Part of a small language model's weights: vocabulary 8192, RMSNorm before each block.
Each number is 128 + 32 x the weight over its row's rms, rounded and kept within 0 to 255. Layers, rows and columns count from 0. Numbers have three digits each. The size before them is the row's rms in percent of the matrix's.

# up: layer 10 MLP up, 512x384, rms 0.135, rows 348-371, columns 0-191
# down: layer 10 MLP down (transposed), 512x384, rms 0.13, rows 348-371, columns 0-191
# gate: layer 10 MLP gate, 512x384, rms 0.126, rows 349-372, columns 0-191
up348 097:127082090100078159176142126071159073132102097115049187093148117094107141135153101116113098170155127137105091120099065122157143156117070144127115126096078121104107134119087112174107130150149151136174095131113180106095122117115120113119100096139118172166081141102157075077135159152126087144120157170152059086147182110132089149130120126110088121123143087123123166143143109086129108090137150109106079136193171137086129127181158115180152128148118139157053058138118056119086195125146146099147134192136123166091156135138162168115122141108153108124185158178100124077114179150143186107
down348 101:162099168144084142149130159114089147163168094110113089141166144108141168140097111110080146166146169102127162133148121147120175075124120119174155071124165108101048144152131125138085177076097124075098181123062180114112050114127147123162166119157083091079080148142110117181161171116122105143183112096128145153114104137130109137167119129125164145114123148135125088173163121128113167162090185162177126183132158170130074173092139122158082138131087071182077211135133154141120098162041131152127134145091127070149155103179090154126115131134109110173177120178099154080130074085141191083
gate349 100:161144091091139138161174145124079078126112150173089123115090080140133117129125105098121126141127135169114147112144143191131084106165157128127147102135174134119108130136078127090107177152132132156166067213134117014127093122095092125100138097101147146165107118173076130084131134104087119143106170055113149091121203221134151049115149181127111133077134102082150114131140087109164085137178104122143131104122138128091155098138161129121145081179110085134125105109071184130107073136119150093132154102137128086118173182117119088145127130143110154132128138124118138155185095138147146107
up349 101:143175177131137115150147142097130145143124128141113077125144055088098099129152131116078068125145086148158081145124145122108130090164111135152145129125132153196104165137126129115191102107095187080084152208128122096089138169122079089180114159138129157097153166153143133113140126108098181111146166116105131122104090125112203196148071120106195119106140111091140112114147111188147096105095076110135134106153089116097189121120163139148085123073169154117134134117053184185130097117150162113144108081092145177084056115140177127119120194160133097103155138097134085091079084115071100144
down349 103:128127127061155122198072078090186136122142135194134138125136088106116056112138103148134051073116126163119126098115119150113135153112140156110145131177134081167127123115140098094174177127129138138152167113131125194198129069147113086142144137137110112171109146107142121051080124133121116155117134156141138107107117139068129105137119145093114107116084039141136106145119108148089179055123048186114162092151088136108141141098154107182111127117168072173098085140151141115163119139104141113123143069151160168132131138124137114132144124083122159107120130118131146138115081141135147151
gate350 102:120127147102151128150113143145071146102166096094068104142175131087097134095092149167098144112142201144151121179149061071145088188175162176145135130118177174109143165106187177159111119133089157158143106129160172171131144128113137171183143083126114128165135147118128104086108169122150135070092093086116131118127168107171083153111112152125116077111211127110155123148188139191096116130151117140107096126148099133088101086154164117176116065109144143108115175075073092192179129073103092145145110171110102172126172148182139082144076125152132177168132148165154125124207117048096145096
up350 104:146099128092160145137148120093131142065145183076129156178119103076139119063137177118134118160102094092135131144075105174120142119102122090199134124150136163196142121125106141061171110091101143146152098127112110118193070124145123121130126172151139136122170155196141153159178131162088121157100111100140074114120112088098180104121139124152135117149121101078144130131116162094103140124107101106128108155115092117129093097136174170135069160149097141119152121134148114100076107119156107187148119089122116130134120106111133151122117123103162098164165102129150115112100114186130097141
down350 097:119120148136144137120130107090065102135131094162091138115161113193162156125123092152135111039195076077099092142170152128139121106108144133164144168161161126184192107123102142077102128229208086148076142091120124169127077106123103132082145108193155145144165144140140178168073147169129151137110106158108103113102117166108136166103126126109099087108213096127122160190178189180117143116104085161110160141078164174121116141116152158166068159133119181132116180097133093163118121111153157076097106135189103111138125109170178137131205178184166123097122093096126145179171107154076141094
gate351 098:106152185110137139147124171181147086133137104136130129120160097132128168090096055069133094144103156138176080109120135068092126163129114108144178139117067095127105109182181087131144139122117139135105047120173100108144110133153126156148081126130104151121105137102122110139140113156138107058112123132116088126100080141138094150109147114125174137073076136106114144140109120164060115154070087120150105121144152187156091096079119103202162175093094183118160106101118121125086070169149084154147085134096105121118122059120157088163161130124139096124123101150158104168130148116160167157
up351 096:115139141215094179133085171134123124139112108115167128166125084086184174094147129133178195137181105099103098135183124174126112149124160111142119151207046135123135153156141090089128144099132148156057218154149126095142065184140138101144095097103093157094127135094111142133112124116141163106138158160172129138098112156142199128070135144148150104119096106149120094104087101095042131169095172128103153162111148145155108049115102127161139109094081166100131136095174164141162127137141128145195138128129148128122153142129112178151130054102114169075120069109130156102121134155124115113
down351 098:163170115103150118082093132102143097062137110054132139177166115076076114114133155079145147132134154168173138098106197123094106111179193116149120128075122113124080083094147166140138163137125074103111149153119152157094151118127047091144186186148141078141132158182161155174129130155104202146147114103120158091073154148118118161118124110134114160077138128045094129169111139112170186163148116106070106140111104089153142125142133163081083135177150134068110142125093160114159175094108056105179142147117178149115076143148131136132131089111063150150108179206155107095116076110086157112
gate352 105:132113118093194156130148097144138135110147124120190105124091140086173172114147134101165085166128098060151167127117098109148125167116145140125158055100098191175170137132089123055120167083103147180198153118124110144096103143091092168123063089063132112085138147153123140117187118180095153103116140083124149135096139128117146158162122131151137145102131091097153092086147098118078201075111118142126166138122133156088092106139118233141114127152110134034114112099097138183097155109131109063135114126139234135153093143128120107162147115106087156128121142109171122133173111126136145152
up352 101:139167114081122127120076143131175125129100182166171091121102101097079175108148082164120149148155106129115149142112059111166171098108116121089114157107156147143065146112150122138124136195125199180117070082117122146112090164146160144129147151142178126113121119146137199108089147155095129096161154037088174137102176142141088130140038116127151163140064135120153133164142115106076125133123134112097152112123134128083107169114151179067122183181145103112141102146077160144124120109111143088155117138123117123087169091156148146141142107075156143143126155146147121082159147149148138186
down352 101:137169190086150135182182130148125135136135092193067132050132130110150166189101146125111071118127158138129155110170092131138143169121121186142118156088107183173075147094124206134073126151109150203098163119150105098116137124159168139173192180114135101098184159108104183135131104137105136134100136141114207164087154101142113102119118100189076197131152068083141139141114133103088119149182146054113098138158122107097090098129105154151143082071103111100120132154109085183102139139116109146066069128116168138140124100143180107171197036122083119240148080116164181171132114147098104154
gate353 097:169159086147115189122166160075181100123204173107098109169096128137125162123174125105140112116138063093114156128124135124085115181170157130141072078137152060184147079108119161114138114118126137153147049116143164158118145102133122124162097093094129126103099142144142158074111184094141102079084138157164168109088090126099148081124191143138169194155179133171136156152094137092128126134113139141096100152169128173142122164137166116163137179124085204136119125123142139115130139130154108086115098120098177159173166119115108132099114153103073184133159171130155148161065178035088180095
up353 103:146139142132096107116156136171138064132141170182150110117160065144122101125067115089104150083093134177155146162150121151124150078128107098144140112164168080114162154140124114112146108136179105145150146152137135087120083099081074132106097097114133139149135098114149151114122111093138104078112134029090128118094098106091160124190137119114048125066132142131118110080153134126187091110172142181128134099062046133061129056169160052158130085087178221150129096104162137191110067150146142045100205116169138128122151072109175151211112146119138124136132180134092177166120115158165130093
down353 105:109178144132153196107154096167192120125148154155194110106156148178123132150183132108095138117114123118164136105146121075144108187142146099129123156091120106176134132109072124114173204116091135164114180167152142112114116124134119119164127090116144102056102163149115112113139116073118105137118180128117070116164119148132140103107131151101089128167131141138087100160125066091094102095164172165109195080152127106182189112155182071159128159105154130110147136109170131063080098129129199104173119136132075112095172064148140116151155067141144091123138161116111111102169143081163138206
gate354 103:123107146134117121166160185166082127119102167145134093132128100071105151070111135093145119124119142191126143081109109150149131116140171149140097105094103187131090084062131130108116142122137068145217125119106145096120112119131145136215063089109160114144132109136127182119171139151099109064092128144130137162171119156203185173127144185164123178127157066113123114093161071147142106078066145147108128127158066080159099120126118129102124177063193120101072145106121065167126193188119084121111160165101096146155095123127123151076134166065157069106111138137099138120134075150119107089
up354 104:151121073125171073154116150084139101156103146157171131106200136119115141103149132104109162142147155132140120101129184176137179083139102165118114110149146148148141157099094098069103216147164146131119093132145176117224184113143152045173141114200167132152140129161114115152156119081121162107099059093098138130128108126128156162165130173084131143130101117188075147118178109064107096161077175138100170129148120086148134118141099166099097124125119089077104128156134102142139135155178121099148173106158163121159109134091068070147135150111161137170093169136111156080101072172111135114
down354 102:065134063092111103141087142139115114181125103158089087061112063107201146160149078086123123155081150068156134126109112143144146121128118128073147185103115170105074112108133134147107118145166103168092094149128147158091101136125108146098135214207096150159133144122159136108135129140098141134191096155144155139191103118136131104155154108142070177195102113160096157131169118148134109122149130121158163129135123078164083090152108088155125115149166132115087113193182117117177163169142121142105131183183086114161113158118120149110159129102126185207170145156129117085083138190078155094
gate355 108:140116152124121098077149076108152081122158101159097119135058146095166094136150147054123084097139071164090148131088112097151176133142086135144144158154151092223151191074153127148147109202186094121138087085146097104112132106137087115127189156104167164124121117073118125132147164109156105088087103186164076150192108126169159133137104157078149163146123065126130137082152153138135211091153188080160120118102108167113137115101111161136146087143145065194142115135096112147163123149117058188100103132153109185152176112141123119098111110115193149143126118104179120099151069112109071143
up355 107:114142145127141126078103100138106123149109143134109152124120118120124102215145131063106140118173155140171146141088144106158158171136130114118119153189159152161159124110170142128174076124110072119147132054101172084176142102119102127126127077170144200111048077108061142117182163069120126087122133160113114159140155119137141164167128135125157235117120115156139160070124089144121131113248203086133148134103086108131116042139159128155144103131118087187121151112078119116124080143171100223123120154165117179121148123118124142144094126128124139166159136149122064137126104163165080189
down355 092:097096150082110121149107109136078116092153114148117101107157132146176108122085176120062101092192176159142181141152090106103111116161112099110146095139134136122118076058114079172166124086086062141115167149087140101152106110116075150139107122144136172155141114100127150215171139152122081045139142124065103160125126118137122074135115184144169163162140083175116135087129034170144115139153121085170101117117123107134147072098217125097100153117141129145067130110150148140128118128118136129143102156110143173124137134139087079036137085140133177129154125197132097174060100158119119176
gate356 094:023136075115140132129111115139148133150126144174119101057066167152096183170153142109081086147149093083070110144126082112121156172161128123131088177150112174145121214145170150213093181088115161137122129074080109130112112123130144084174086155138127089127106073143072103102134118140104114079149096104115156122112137104151102186039114158164160142095168107137163121083135106135121152133074101182170124069089152119140091057153096169125178081155133104146109127146071121159133117122149125149134141130131101124094143103188034158131096132067157125152135169190148143139141105119084111092
up356 096:152101098136103143045166141140142144102118093130104142204109096137150129089146194113154176137130139156180136157128130124174070123137125151179113155128167085085129132148108169115153096164158123129093175155099161178086119111148059191095096136143167125087121139138166086056128116122121147185124120109142122112083114176138122125135111115149082117114132121134053125098112133158077091163131167102147154168160085159117130152122174141107111168103107156080134092104138147135048125154126109132102132087140136080148027170118183155089089094206102140141118097118144144198137122187162104110
down356 097:112101113157043157145126153175074130121116125153159043192123138104135135171093133110087124104122090149120210102077147157095138123143184091112154120096123142126128118090141142110126088126148130105057153150114091130151122099128150128135119156142183138106108145142133084083201093127131132129107116088057047169170150141079135088107223123114117124154145120123079130122137130126119126144108150070117161135114153150190161107112142122093064111140144178178105134137066162146136095158149112222176104157111179183097178166120130100142174089188105120117071200117082105123132079136175143144
gate357 101:138110133109076220174125116102133130093136092109127124168155092176104184096117153132145161112133109103103206142115237063097143145166131121072089164122135063064101121094121101219182132130150114163156164125128105139076115153121131107101108164126105102182153038177152136091124115153159115081129151078112134070116081126105105156138132123117109111088210133138117120114120159150132126136137143124129163135122134114108132123129143094215129139086083100161149119106161167106125154169144121069074108139160105132104125119082115151065124084098150109086127140161140146167112150106114079195
up357 100:114098126140098187146099176165064098149120106168130164062089160157126079178140122122141129078172203145156116125178135148085097106105111082114085107138146144167154100166193149162144163158152110156139112168152180101165128126135174105165157113091144179140142111187144104156132063139115170144119111142118142098117055158126110158166159209098170116142177181144089153148165110087141126158094070053155109122097150158125138130163185090080083098077149156090137145174140115093098098150122077164064122103072079064132132153149179061163100089128122201123090156128194167154126158120135149118
down357 097:123094118137132063073084158138165147160138148124100138140109165149159143095117119104139106114092167071144151189120135105105132120105156126131150086139100133200132111143130111138186151122139081088186084167127148136136133148149129150098138096132164136062176171065099193142124153107126138054070118154171147141145192148104116086133164146139125207182125139151117119124120164122167093190147159132058101125126145132117109150125162094113155091100139125177117186226123123157139113119133107169155162081154165157109074111117136139156165093209109153155154138093125176107065101153122156136
gate358 098:150149109136185141141101162097110154188145099182129093095172115125071144150163169089109121086083092113104141083045168183154107107081144132157189138128148112087090094109074104200145156123122148145152062124168080131150143102035118150083138120092153125149175100121124162159086119108150097100161140113090166165110114143122082156139175116176103132137170060149128100145106073162174105127133053149051127166156164131112085186117084162175146134144149152143142102121118110084167111106065135115082154121160130117177153101111105097145207137100170067144155094134120130133092104130123126083
up358 105:135093071180179141140073097143073108092128137099154148094117135120164098113208144119074109101214129102192073126109045115121139124152113080205145124151114123188150118103124126146187152161146108108121124175114147113155155136146092118116196130143135089094069181087122144135146146124111113146128108185187174199136112121164069121067123113090127146104107163119138127124120136158186107104092137158169094138151085219123105146157196159105147118125178120146124177101198158103128128133104129129103220113108163192164140063042094148127170118154117117148102118136123094128118150108115162118
down358 104:119135135109134069112163126117112147129133133118159159105116144141146124147157147170133115154106175164141110152105129190112131179133077083151050122152118114128142158106132118111121127109140132124140087158144188161095089119144210125128113140115112104093100119171098084155055127147112103126104097089134125129089144151213089130139132197128103049141128116119139131106134103133155162163192097131138057131167102127105171109125144160148131116073122106176137143085057135197078182161069143188147061144108131117104077147112120115081088170133115140153158138110058136158129102130094115085
gate359 101:097158121136090169208111134108138105112120204097190128094115178153166149120092064129112142125150170119104137148139185080076088167121144157140072154105128178177153103134135142164089129199123083148078131210112107149146119135096162137159087125081152159127092121117149166102104091180134116139110117153113145149184183105147101170086106146094133198192104126098195144115068113079088127121083091149095164142163090151078138108119124114154119148117109155075132134086155151139056079181127112120147192164122150098115077066140136158122168113091140082107042151131190164148118135093109165109
up359 097:145140115128129142030153113180116120124127154110113077177117141096100141151081104123084107112145099100111134157100205126091084118162126109171138174124111119155157149136128085081107113076139134162115105094071089123117166068118076159084149165147157150111150114125144132146079137097126190128117152168131172077105153091062103078108164149133145152117174123150114145137114106155060080152119158126052152120157108078151123125194102131108153201122098095152102087127149105167126118179142085120106160189106142118142111130160084157093099136141135193137089160131122145112146103199192090108
down359 099:207110110165129168160144116151089121106082080151148118093105123111128105102144130131153128110127074084138194096090156103121117139023154110123071144122106162158086064088102110119135128141138102196117182175125112133114114135167142169148070148078190163123147130143124093134140092128101168136088173156125161100139154102155097110149115191112152104161101111102176230086070151119116164202074111140095130109172118151095056136123061124070082108166096133109163105101139144200121210103112083089132114190136111119136122162139122110103148095089110138105113129143118155133147097111143115106
gate360 096:129118123131090110163102099091135049113154131094086080101128087127116183155124092063127104109111071154153088119129134112093114110164112099157150170116164129110194158161073096134161070138172067108139156091143137105083092168135090139147166150164082125135085139164103134038121166110132187111130126089157133137123111104118123069109140134150177152100139165124145113109085174149126142142079140152118143111124076105124096091100104114150161171123141199142083134144164142124138146133124099144083123087156133162097130077123176147126091106099142067126083086118108162117140182069153132125
up360 105:101110143147114180151131180157173148122093126118086119134147138112129164181137133083123113172141147147084071124110190121047099138208168132090136198176108156108047120130097144077111156157125104147176115099147153135161148131121157147117155154059116123130101085152082123027133084141129106139149140228111123114081160132167165212129099121109147059091059151097137118129114177130165163110127172122133165182157126114156139142143152137094091109128151127137121139073167148139173099200148129149127133146107127116110148155105142141218176125108144097139134069114146116107152135120157135110
down360 103:125140109135134071084130111157132169139101062126141149139112136125121148125186103136098137090165175088095218095130103124135124162139124130133099100136128179139130110100147160163089120152138145176172130138102173084092164141091141151087123150082125100147099070104116125077103099111116109149129127106123109153128101066130093116129068067110144147165109108128105104089139101130109076113113110078184088173190160137153100153077118137101128153130146147155167095138100169160136081121069105128178183155132152130107102187054144095131110073099171123121154132146121120137103138133144168128
gate361 091:151115110101107122128156076167088107121189141183144100092181069119141133151126124117082141101108136087140096119112093132101134098159180165110110146092138133141091150135080149048178094086145093089168121116215107090091154113126147113130116103185132133203139154182121147119122173135110093124098140102123137053103123139106106151144123172099074139133143147162141142123181109137139134097091099114093117129119149087110143115141134103148122155157208140141129063096133168196173112131092117100075109102121111134129168164104192142118123150071117093144149103080166151083084174120143132057
up361 096:164167147163127152069144139126134108109129120198166109095116162126117153091078134084148217112135117132172122122121149117125096097192178121090185125129101093107131089129127104079095081131127200147109121137136178170151132090143085110167155153105143160149141088134145129130075141183139088154137119107126225129170158158144142104172094124094126126121112171131111133151117141156143127094090127129094108091068136117170132148165115121080152094095089122124143141099129084060052159041073101120105104133033163123163050151148102083110104086181137135130135149133107145067130141111059070137
down361 092:104064152131129146120148172122148145194145090160127057142144131117082093187189113100097154172093087108107117104131140153189107149075123117135091139134153167143158121194096108137172134098110147137172117069101128127129127125156188064085121148082126108115142119128109115129147105188103163137132163173151047110189197152055151115186118118140172075059151160076102096130138069162082139068148117135126114124183103109077129096108128111151126153143111073078149114125111118067122124156112068076055176130074119115151159140117126101093151153111131100121115129098157148147126136114127127140
gate362 100:074120156170093106140057100098109133181154103170193122121123100087121126133139141129122131129154125136127111134143103096123105098101077131129178106167163167075098064161111184110129186132119189146111109146144090137120135122104117128115113163165160118113155073117124124113145159122119122164150147106114129154147111169141089089098134085115118110204114125099074147179127161178119182188050109100171159099207123082116114083156152082160145096163123093031172145039072148146158101106084129077089132081106149072124159130153157098092104191091180112174197161137140145148080160125105087159
up362 098:151081142112122146109129163139161083045118083144077156106130124153156159164113121113152107176160160171129119100182084075063137149118138120107153150112130145137175143109113159135117142085105151130216143087139116128158111196101139157102115153157097136169092144079145155139102129131088087113159148170177112101141155073146129084141148188057125118116139126151138081126078123109076098087133107155097093176043168138135117203124035168167130058170098121109071161152176122165089165125157153089130082159133111171142152140182119110130173139161099144197184150166139164127091149147134169102
down362 102:172125104106118171136183119172166134105184143171129142059158139114137120120077120106084119078123124135196133087139123136197131116141079143213087099155158147036145138138079150127143099148164131111102071051064190174162122110141105125144171178160156174102068165096140139159053134104083137094104106104125147152144147161104143112143093078099126134109125109091109118142130068200108126056122103090100127139123111173134127123097104147137117125131090065055183122179121119143061151115109122133123147103151107105095081110162158161155146124158133161154132079104164082126146195117146082123
gate363 099:150113168159146077067127156135106127175126058062161130122130123151118153057065127140136134150169160146069128111130144141128065124161067108060143104136141126153126125117165144120149114107200106128121102121163158156115148144204142115127148161185124125180122144120090172057124131146104156136153118142113123114129190133137150148112077124123067109165121180137136145105147084144105161105150133126096160121132159201135146064141161121094089090175138167159138128113194165158139159115114107145122106112146136153082135127110131121100135092076076167108081123130120117074141177171106167110
up363 100:092157114123094099115146111158187102192076115078116137122129079133132152116123174111173161177125082096108104144120125122092101134127099149025140136126090105170138172206134099181107109168160087149117130133161141151118143130120157094094133085108054142139125133126095075135093150089140089155113112142109157155067145110149199112170092135143162117147132058129142158109117120137138164132182092094066081113113103109181111139071120086117142118192111146144139099125093213181139127173198117150156145138138144053129112151136133130085059119121125090119135116122121144111083126108106132043
down363 098:134121133126141107209134065093118120110092147075163115156136154141125093083153104174105108083128119079106138084138092076126166180100163137087107173135159130154125125112162151129180118131086131126101104133142101040174100169127162098123109088169155128132142124134128152089115145164113077115166113158162124091102170140115150088122180112121094112136115141135155122113080149121100175144192111107067138197129094162165086098126115131113087195139124170129060133150126115169134143175190124135061173092166167155092179090103157113154060132127118190159197082105097066176112059160141066159
gate364 099:145083074087117141177116231152131131093132103142083135148126143154085145104091134071109106162102105062105138123112171100111093138121113139130166124158114173120150093130097185048159056151135154142140159081136106110076056121200168131192193100156093144154115171090109081096161151133133179127152144141072054123183069105053092073151121097099152192058079124141069115103115102128139080149147079126110141113137100156164146108106111104146086095082119127138125151123111146145099141150145128151096146090092134193159131159151106103103117095128128179132183078096160141128167129175114137126
up364 101:134118108133166130134081046147118167132083130123126152118126088162109087124124171190123129172123139163126112133192168083110112130094102183106126152114111125174091140159105127143072189161186129115073123173213082103111140112147168141134173128133084075152135149128189135166118143154091057132150099134118158086139098097146133148166144116131149120144144157109084190115165073113162178093130130160130105111147194155113129156067159161101119098168079095104122152086133134122113156135163126065114167083094141084065159122205154157168085173117168092141175138151104146135144128077134116157
down364 103:138154137112129140179162147126125116157159113066177109145147116115155134109156122108137119164084110128128142135123088068145151189130088113098097147135131118132170133072160149084107159168071135134098156152090181098177137121163140119149161166134112144112145114054199092144082095079137116105161143159130129150196175161108079123211155100169119051144129119138151112094155097157136043096114126079144154051134174110104150108097102098129179118157167125132164118205118083129150136136089180172131113182145137093116140126081127177071167097117137168122122145098077144123197161158112080130
gate365 095:135137118166107185141150134112087133151133068087159088120140154084146090089129112075197134181163134108084125152176129150033153104119157133116127199139122144082134137126114118106106100184125174107128111149065108044163135155094126139157107121104165148120133107102163129136110172095103124138159078059084183059118089131148197148129111167145144162161096128131160141111096108166204123139089137149126150148151146171119114193134063169138173132055126165168098120140154119119104141115116136127094062132134176106154119161178159138087157142111161130143116125129161085185086052087098141124
up365 100:135142106172126103136079165096103141135097082128138143145142084164100080118141061154146152157163126073121121141143099149067118169136112120097108104135122120057155177156087201113153166092124160169174184175129135095156092102187151127118191137095134198115134127135150117156151114142168119100129132068107117116131185120168121123131152168120088118090159132201151175086155127160113123168096102149136153132144133154111092153071106174138148130160144146135138110096185160127111087142120126163135145120168093095149159141132054110116103125144119096131166128176155125183061116106144125107
down365 091:138113108084161105172155102150146165093182104131147092144136116125131133085146167111125121070151147093099161170208141116064147140128149112113060105101067136086175090139112114164147112089108148097139120088119086139185061087099135117140120118135072110184171111133089170127165111125102100128116108134086203165193060111155153084142102166130118156193131161140155164094101166105191114128151087088199140128164138110162100149085155158116140121150067162137112131140163165104052180100123135105122139100191108195163119124087134100099077118098127155129119128140073113099123097105111088154
gate366 096:154140064153102170119193087160084128106022147138164141093086085131144099115145165110122158062135146100128147099126149103217120115116069138164077070115103098112197095119129124136147106031131128155153108114119137142118100063133126109189112101107114130148086123117070114095092139175115112135121093123156125135185133145151202122104126114107132107105143143173057117149171111199165125119164097177127171098133144120118142101112134122109130086092112115123158144116124142099121140118136045169140051158142158057099065159131128143078125089135153115090085072167094209148144125107086128138
up366 096:132124105074155159157072150166161103125098131138123116145117089141169120076087075092179151095151145112112121138122057116152106152159106097156107112132125150122193161116167119116116107060163102113152072146204130171089050106056137115099128082101128133117184175106115170218181154146157079150110120139106078151118154144161139103220106110084105118142137152143168137126147098142161128132071132179095118099160159135138098116142168169154103147130149086165105162115184113132141132090165152203110124135103113111075077092135118137119119100150136114149137122161179118155091115133163126105
down366 096:116105143147105113125092120081126057158127137116140084099138079148116107157161160103092138120104101104167145072150166098119144065113117081127136140132115140106145109118149156139115166155172065136175078140097109116138146119145136130087124106067131151132135107176195114237077113097158085126082094111146162150171096110202058081140120128137028138193156066132069149154144148131119136169098134098141128112130117104129184146122112192115138101130069102144124113125181027137104122122135130091133161143040165139200123162124147165081124146098144073141077116097133124113131095101145104112
gate367 104:114125095104097098102093093126080196103131099111143151107144147117143135156099180167101132111150099150099100140095120076100183114068079117132035110160154151128199114112126101136177092164177190089077156149169126127132087115130221105121094120169208122104133098144154104137109112178139102077135125164130162135069100165187125136087100121147144130159159152205064164086142112150132112180117111094114122150125177178117097155152115131148158157177185166079103079143156133113160122110135119080068080164133152179142097115165155121119161134082171172095104097188134146136188166108100160132
up367 102:053125150103116099163114138099101102134105137167158157160123133112125128163149118150130106144129167126151157142131135149079153099135126149099111111101179149152140168085147140179152117147087136092129142131133171150098088203211145127121120102111136094098164047117156130145086134145119108165125038119160129109117084197107120088075098109109103163118135147155089153130130160085073126120136098093126129126116125143096100110133137141131198125148128103124116124104124081179101149159146093085134126109124154075121157111124123104093146118141117142074145157140130117063155083047149124145
down367 102:115180141073140112130136139086138162183044133119156122114130114189107195141114119131132198165119099112140141189173145106110098103088104067160116132158124072155158100133157146170186106132067117031112087144164099164171136121101095107108060123151092173089090170173157101129117154126122112128134132147141036111114113208111155117104176062093156098090167141156130138098177107113150117148150110139133140128139133169158085113135103155130148155093164105160123127146150144140081122136128128156122161069142071145142131135173105135115134096128185102120107154112076133145177145101150128148
gate368 097:096124109130122129121112074129101150151111100100072071172161074078132134166152140140052069119125114158136111056071154131111131138108091145123096161135106073125152103051126140106079104062102112133092123098110136099148150114114115126109108094105135154155170124121122210141127064143083136122141113126145155157137113126086146179124151117129122120171179057163112139138103147138137148127075071132123163189163087140115152112166166145160168194111160161155114144133077130137216110058154158134134146100123130140146163103151109109128117107113127154147088073114171122164176113167119150151
up368 094:150180149128196093169158247137129084074147160108188080134110114122097131162112141066131085113152134136115103175153152130119133115132128121123124147109117129141160137131083092137109148146096104090139072125142133162091187069167134092112050078072118124168107084147177099153168136184145119169158111086106148112068076086122144125104095094145135139112121140130076157127047082186104093159171175097151125073120081129100131144139097138144088153129163139171171113131095051092121102056092151131125061095116107104142098125136124082115091111145151127121170154095107138127113100126122144163
down368 098:108155156151110192151180127140148068080101109129143144142116141104173143110037141152110129148097099150119109142137152091116166127119153148185200154125109179123130176153209109109164143225135121113100176149193097135100143116160120156141047100090179085190156149137171149134116117174105138143128063125122139106104140085188182052139115132107130130137096136118147151169102157166107170158137111097197111086171118170162077129081134078109116082103108150121122151135168132109168146119171127118123175117149072113125142140123113092136115126146166113112118148141155156156178171131184137147
gate369 098:084121148090131128173142096180149115127191125155060110079148131137181097132156107149121140086123129109133171149161126127118149127113157066119098123114105089080173135099145129157132141136198088209127180090155062122113117088140101116121121119160101174060140056143229106111131115181184111055115128108097179112117134156154138145109161132094120140148138097147057104124141113119128142133151103182242127093129142118123172156102139111091122055152126117173132096142166113150108103146183104110088131171101182083181106152157165106151111086105093114095086155168208130171129151171137132154
up369 101:094062115159114103120158072177113158148098125092127128134139144139146074115146122062145081160116158143149164127094167168088167088110074159082192164125155135133060146066092147130124125136131118106080082087126219187162093137127110151119181157129120161107183038122171157109092111167028125067126121094108120140116160165150094187065154115093100156144117143115076172135155207139113100130124134131160117139166149134152117101144174186164109097157101142103123189118123107187106152116132121103103140153123108141109111103148119150168105063151131130103117146157120086145127153159166145112
down369 101:099151185161129086122140137139130095108127078105117121106202120115169143087139107142133112115150126130179130161137125190139137184118138159153095112124067150106139136050137175125089090123141139133160180114158126186189063119131143110173143186144132097107150153183108123120159119127168120077067136140073074163097117125165187123098129135090134164165142080134099137197128116159137139144135201137133136133183097097121132151203124159161119105156110140094178099140150101138124105126133139075059189120118134087111133163144133202164092113150142123167115112202097161110182182144130112119
gate370 100:097094078101126115152126161105138140092152130128113118135140137128108122153087148117191090114108151080135090149079120122073079138100141114129056147084087111215126152099172080165167148138124157147142138114111118116170147118153137131062107117133118151121130122120157162185128108164131095089156141156106162090133156187148098099090112119149143108130086085108131099070116075141144155138164177098153139114150076153143127216123137086124152110121160208219132150123100113086176138166087143174148090127102096107128149124129165036135123098123187172124153196058057171102080149103130072141
up370 105:068139121124165170184140088093126098111138160122144120159151133136118157162127123132113112227158134091156135091086092093115140151145179141102140136151118083122081157117148095130178171098140124079125141161109135142093144152148158209063105158182081185123183121171162151158168125124140151069078202077164120119090192070142125150132099145085146106147105154157192127084141173140102136150145126145145142118111149055113097104167083145096088133085118183197084178113133153076141151173081131182151094139172135090108156074131123146159182127115103120168092178109109118128120171140166171148
down370 105:130172163109146084098101093124163075168152096176117120121146142107042121083161124066142130099147132131104146129097128162102164136105078144126074109172112137158130114155203157170087139160141126133098110135155135101115124107140156140126050144068141148097126067190131128157123076114146150133104144132073044171071100081144122175061089132114122118163156124078077107193097094156160202111145155116154094115159144138086176116133152175184157162167153142139159145039132158097142172084098101215112144119141138144095115131131117119161168160059066097119172111151110149109130122131087176088
gate371 093:096114120090129128136089140163129137147126106123107135118151113163158181129112154190127119120107199071099121144098165135168104106145143153144097199154093105125142114092139102109092109135157167088100145120180137117079101140127164112144127134130123146157142145115087173110125145155118144123077112192145126100105096111097154100131110087138182093138128186166235105142110084168111079086058113053122162129108124095126119113111108106154118092144105106196211095208138092061135159209137107159127104107098177137146149135152137177151165117117096188166150151114141130122118146147135174179
up371 101:121131155156087169152081144060158116127094093106131143092155076106127102109153159092168193136156172170117133110139110116121166079146182132137144124142133121154086110132123135180131070138149192115129148043160118150133070146129158128095135129124181144099140120185103092173140080178126135076171108241173086160078108142132112142139096081075105115174118097145148143120110109143114132128141175139120143183170123148179138115197107076132112151163174075114123150063146116141135133131166157099119137170173123119133111100122094154126124138171185096101185143091147122135123087080095089121
down371 099:091121190151156151160146155178110179099144105075098075111160083115114089168105112078077162108156085155112102147175140091101162114123080094153110132143149138099123114142118119130086163048111161172196087117119144116107153105137143119162158132079105154139103059087163087178149174104121071100109127085157127106114060131131150063107127080203159160137122164135115153098157142124076149175136162134126100124119123139135108133137172123116148145108100127125104069063153118152143086111137085084142186093130073166154166129118175167129114152117149123176127117078154090153146086125144115130
gate372 105:154123190088147174161140167097115099151138129149154144103151154130163121130092126168159055157111156180099119076148102140156163070151142112104136176123102121149170110120128134114171125055095078148088125160107116107047125177132169076148106106137105147066158099191117085044126072101145099113117139115096078103137162121164135145088072029123052086095108120176150153099183158135121085160084088194124170133170128172155116108085127146179162070163083180126107202170108160176155143174115101138108121120168129110072162133123094155133099132130102143117202114128110184090164172123152091114